Weights of a small GPT-style language model, trained from scratch on English Wikipedia.
Architecture: LayerNorm before each block, rotary positions, attention and MLP in parallel.
Training: a variant of SOAP for these matrices, 109M tokens.
Each number is 200 + 20 x the weight over its row's rms, rounded and kept within 0 to 999. Layers, rows and columns count from 0. The size before them is the row's rms in percent of the matrix's.

# layer 10 MLP down, 64x256, rms 0.225, rows 0-63, columns 0-31
096,218,179,180,222,176,200,180,211,212,186,200,196,214,209,197,172,204,196,211,209,230,190,191,184,197,217,187,176,168,145,205,200
107,153,188,187,184,224,229,179,244,245,200,210,166,200,211,192,226,181,227,181,182,211,223,200,165,181,195,203,197,207,181,192,186
101,232,207,198,193,187,205,186,203,171,197,196,203,186,206,208,208,206,167,209,197,188,191,205,214,172,212,182,164,207,188,230,224
104,205,187,172,209,175,188,211,171,205,193,213,202,189,213,207,182,194,208,194,152,235,237,182,194,190,176,182,208,205,193,234,178
094,206,194,183,197,207,220,212,218,198,201,192,228,222,191,164,176,204,132,250,207,220,202,226,216,190,232,221,169,201,192,205,192
109,203,188,204,185,242,185,192,199,207,204,216,192,162,186,180,215,200,216,214,213,233,212,228,214,187,217,208,208,212,181,193,236
101,182,200,186,208,204,211,203,213,201,250,199,167,214,214,219,214,203,188,190,190,198,159,220,202,203,200,181,180,203,214,232,207
111,225,204,241,216,226,207,172,204,192,186,203,201,198,201,232,206,212,189,200,196,227,202,214,197,217,164,169,196,203,197,216,227
097,226,207,197,172,185,222,195,157,182,191,188,225,192,226,201,229,190,206,231,186,196,213,180,202,199,179,179,235,196,207,178,194
101,167,206,210,201,191,169,178,207,223,183,216,154,198,218,198,218,202,167,197,236,181,207,196,205,187,161,171,210,209,218,207,219
083,197,209,188,172,220,156,180,206,227,208,191,162,181,226,194,222,171,205,182,197,169,208,196,210,179,194,192,164,182,218,179,198
095,224,228,189,198,184,245,212,195,194,207,162,194,213,159,182,203,241,195,194,185,204,186,199,236,231,184,198,210,195,173,170,201
095,226,188,208,200,207,180,175,186,182,197,229,218,180,199,218,186,206,200,186,211,222,172,199,181,229,188,192,221,190,230,182,184
097,197,224,195,158,198,194,211,184,202,226,175,226,215,221,206,197,204,198,221,202,208,227,174,135,212,217,190,217,212,184,194,202
099,209,185,157,215,211,195,161,195,194,185,220,176,186,229,199,177,221,182,217,200,208,170,194,176,214,176,185,228,207,194,239,208
097,193,175,217,221,179,232,183,220,179,198,225,197,157,185,212,174,214,213,211,189,189,168,184,155,217,195,204,200,218,208,186,205
102,226,189,183,243,190,195,183,188,205,215,199,238,190,198,231,175,202,206,205,193,183,217,219,241,191,204,197,136,184,203,182,224
104,151,196,231,217,210,218,190,183,233,224,212,172,191,199,224,229,218,190,205,188,173,193,197,175,192,269,235,180,179,208,221,199
099,212,180,193,199,193,193,175,195,190,221,204,203,181,181,161,176,216,173,241,218,209,196,195,228,184,207,208,214,190,198,200,223
109,187,194,213,174,169,209,222,213,207,189,176,220,180,196,181,219,215,201,206,179,197,216,201,180,190,229,207,197,159,194,180,174
093,162,191,225,224,178,196,216,219,211,182,214,163,164,201,203,215,187,233,215,216,196,149,171,190,177,189,231,209,182,193,187,169
101,239,171,233,204,213,194,228,214,197,206,223,183,210,201,143,197,201,198,185,209,206,192,179,252,185,200,218,188,194,216,217,177
101,213,165,206,177,201,247,154,227,216,158,176,205,196,159,168,204,210,203,168,200,169,227,219,154,208,199,211,206,190,226,190,158
102,224,196,231,175,218,221,189,196,183,200,197,228,161,224,192,170,179,182,225,212,194,222,240,212,199,190,223,175,255,230,222,195
091,239,212,200,224,192,228,218,203,224,180,196,213,223,196,195,209,231,234,177,223,196,220,190,214,206,195,217,196,187,193,213,210
110,202,208,219,175,205,152,203,210,209,230,179,216,197,193,216,245,195,200,181,198,201,257,214,211,212,212,183,227,219,199,170,227
100,191,201,224,182,199,189,217,242,215,192,196,187,192,196,219,217,212,161,181,195,188,206,202,195,201,173,212,199,179,205,195,203
098,173,235,179,221,230,198,215,216,230,214,207,159,146,211,188,217,190,206,185,207,225,209,225,187,218,161,184,180,193,183,209,174
095,214,192,193,220,224,191,210,161,203,219,216,214,187,208,178,208,217,226,194,208,229,213,202,184,193,192,195,169,171,185,183,209
104,192,180,175,196,189,220,234,197,203,164,220,228,206,220,174,183,184,188,214,201,196,201,208,205,181,195,167,172,203,197,202,239
086,173,229,202,225,188,170,163,195,202,203,201,234,220,213,197,191,192,208,212,207,213,174,211,209,163,188,180,266,197,186,213,185
094,171,176,199,189,212,201,188,219,200,216,203,200,213,174,138,165,175,193,226,231,248,213,182,212,203,217,182,218,173,206,198,207
093,182,170,208,191,176,141,212,214,229,169,219,220,219,181,195,196,196,190,225,213,193,178,190,212,183,229,184,213,186,192,202,221
100,209,176,187,191,192,211,136,177,215,220,181,228,157,198,159,165,227,205,190,206,206,186,197,193,207,214,194,219,224,211,207,228
093,214,229,234,173,201,209,248,228,172,205,206,217,189,197,219,206,200,149,232,206,193,198,191,205,174,189,203,175,223,223,210,183
111,219,201,199,172,222,193,184,243,201,194,186,161,197,210,174,217,159,210,160,182,212,197,241,209,195,215,188,231,217,180,195,192
089,223,195,227,218,213,213,192,143,165,193,195,194,223,157,235,162,184,213,203,214,204,171,207,204,165,216,216,197,159,225,168,215
111,211,187,208,207,186,184,184,186,179,185,208,215,214,184,177,183,168,208,192,193,186,197,185,218,224,200,205,211,145,215,234,205
098,176,179,190,158,174,209,188,198,179,178,186,200,169,233,211,196,184,183,179,205,240,218,189,254,228,205,230,200,183,180,216,194
098,184,250,195,177,188,199,236,179,189,200,269,199,195,185,235,187,203,220,201,198,236,186,168,196,215,203,209,174,220,192,213,207
103,179,227,209,211,191,183,193,168,169,185,205,222,227,198,208,197,197,217,208,189,219,181,223,212,213,201,178,165,206,211,221,209
101,194,186,191,177,163,191,204,207,224,220,237,202,166,200,208,201,169,166,195,192,204,193,203,224,217,172,197,207,153,155,201,200
108,214,179,221,226,197,129,219,204,205,213,173,231,223,197,198,197,173,233,183,185,190,206,207,200,176,213,190,232,199,180,188,212
099,218,222,202,204,187,179,187,194,200,200,197,157,227,187,221,197,182,204,219,218,198,185,192,232,189,197,205,205,206,192,234,230
095,215,200,208,224,188,222,200,199,183,223,233,226,157,236,201,200,179,227,202,209,220,192,166,179,201,169,176,224,178,222,192,190
110,214,224,221,199,219,203,209,222,208,223,205,208,219,174,189,194,221,195,189,229,198,195,235,223,206,160,222,179,202,217,229,186
093,221,193,195,217,202,201,212,183,232,216,199,210,222,232,214,238,185,183,195,214,205,173,188,196,222,170,177,244,221,190,203,198
102,183,193,186,184,191,251,214,205,179,200,223,226,217,189,179,165,173,162,191,191,204,201,192,195,194,229,176,197,188,195,208,212
107,198,214,193,180,203,209,185,241,236,205,199,162,174,191,199,186,224,198,180,183,208,205,183,191,155,210,224,168,218,208,183,191
098,185,183,204,211,191,182,201,147,215,205,225,171,212,203,157,191,196,217,211,173,204,232,203,203,184,215,201,201,207,197,212,206
099,218,176,210,182,197,190,202,185,226,181,245,205,203,189,201,182,245,194,201,226,170,168,192,194,206,238,196,201,167,182,202,197
103,194,190,210,179,227,194,200,176,207,210,172,227,194,218,184,228,203,220,183,217,244,202,181,221,216,236,227,190,235,206,203,210
091,190,180,220,207,220,167,176,241,223,221,194,218,234,214,210,242,233,189,213,195,199,210,173,180,173,187,208,240,216,205,200,180
111,198,223,193,214,220,192,174,216,210,200,252,185,219,203,178,208,167,234,224,236,174,197,200,154,215,228,209,209,174,226,197,211
091,207,171,196,217,206,235,215,202,192,187,214,231,221,230,184,183,197,182,183,191,202,208,217,207,182,220,177,241,198,181,178,226
106,198,219,182,181,177,177,218,188,187,170,187,237,183,208,179,209,182,210,221,182,199,201,180,205,203,213,182,202,165,200,192,172
102,197,182,177,203,200,180,202,198,193,200,201,216,195,179,208,195,214,187,186,180,169,167,195,199,196,174,207,159,202,221,237,170
105,195,213,192,237,197,190,208,209,215,223,171,176,202,189,211,225,217,199,231,185,200,188,182,193,196,188,192,201,187,198,191,193
103,224,203,180,170,185,187,203,172,239,210,203,213,203,211,210,179,204,186,190,219,186,210,196,211,255,187,194,203,190,218,197,168
104,207,171,227,173,207,192,188,213,225,193,186,218,196,220,191,198,196,191,198,216,201,206,239,171,166,214,214,209,224,188,235,216
101,187,245,195,204,195,199,162,187,204,193,183,167,164,217,184,210,196,210,185,212,190,209,174,227,191,181,250,183,166,213,235,198
098,207,210,179,210,187,230,209,173,197,199,208,203,224,186,193,205,224,210,181,172,199,230,206,209,192,206,174,208,198,204,192,216
102,211,210,189,209,219,199,221,169,201,190,161,219,197,207,189,186,141,215,211,208,209,169,218,192,206,211,186,196,197,185,178,191
088,171,217,187,206,219,213,178,187,218,217,225,215,214,214,191,168,184,200,244,219,239,191,215,192,192,199,211,201,158,229,188,213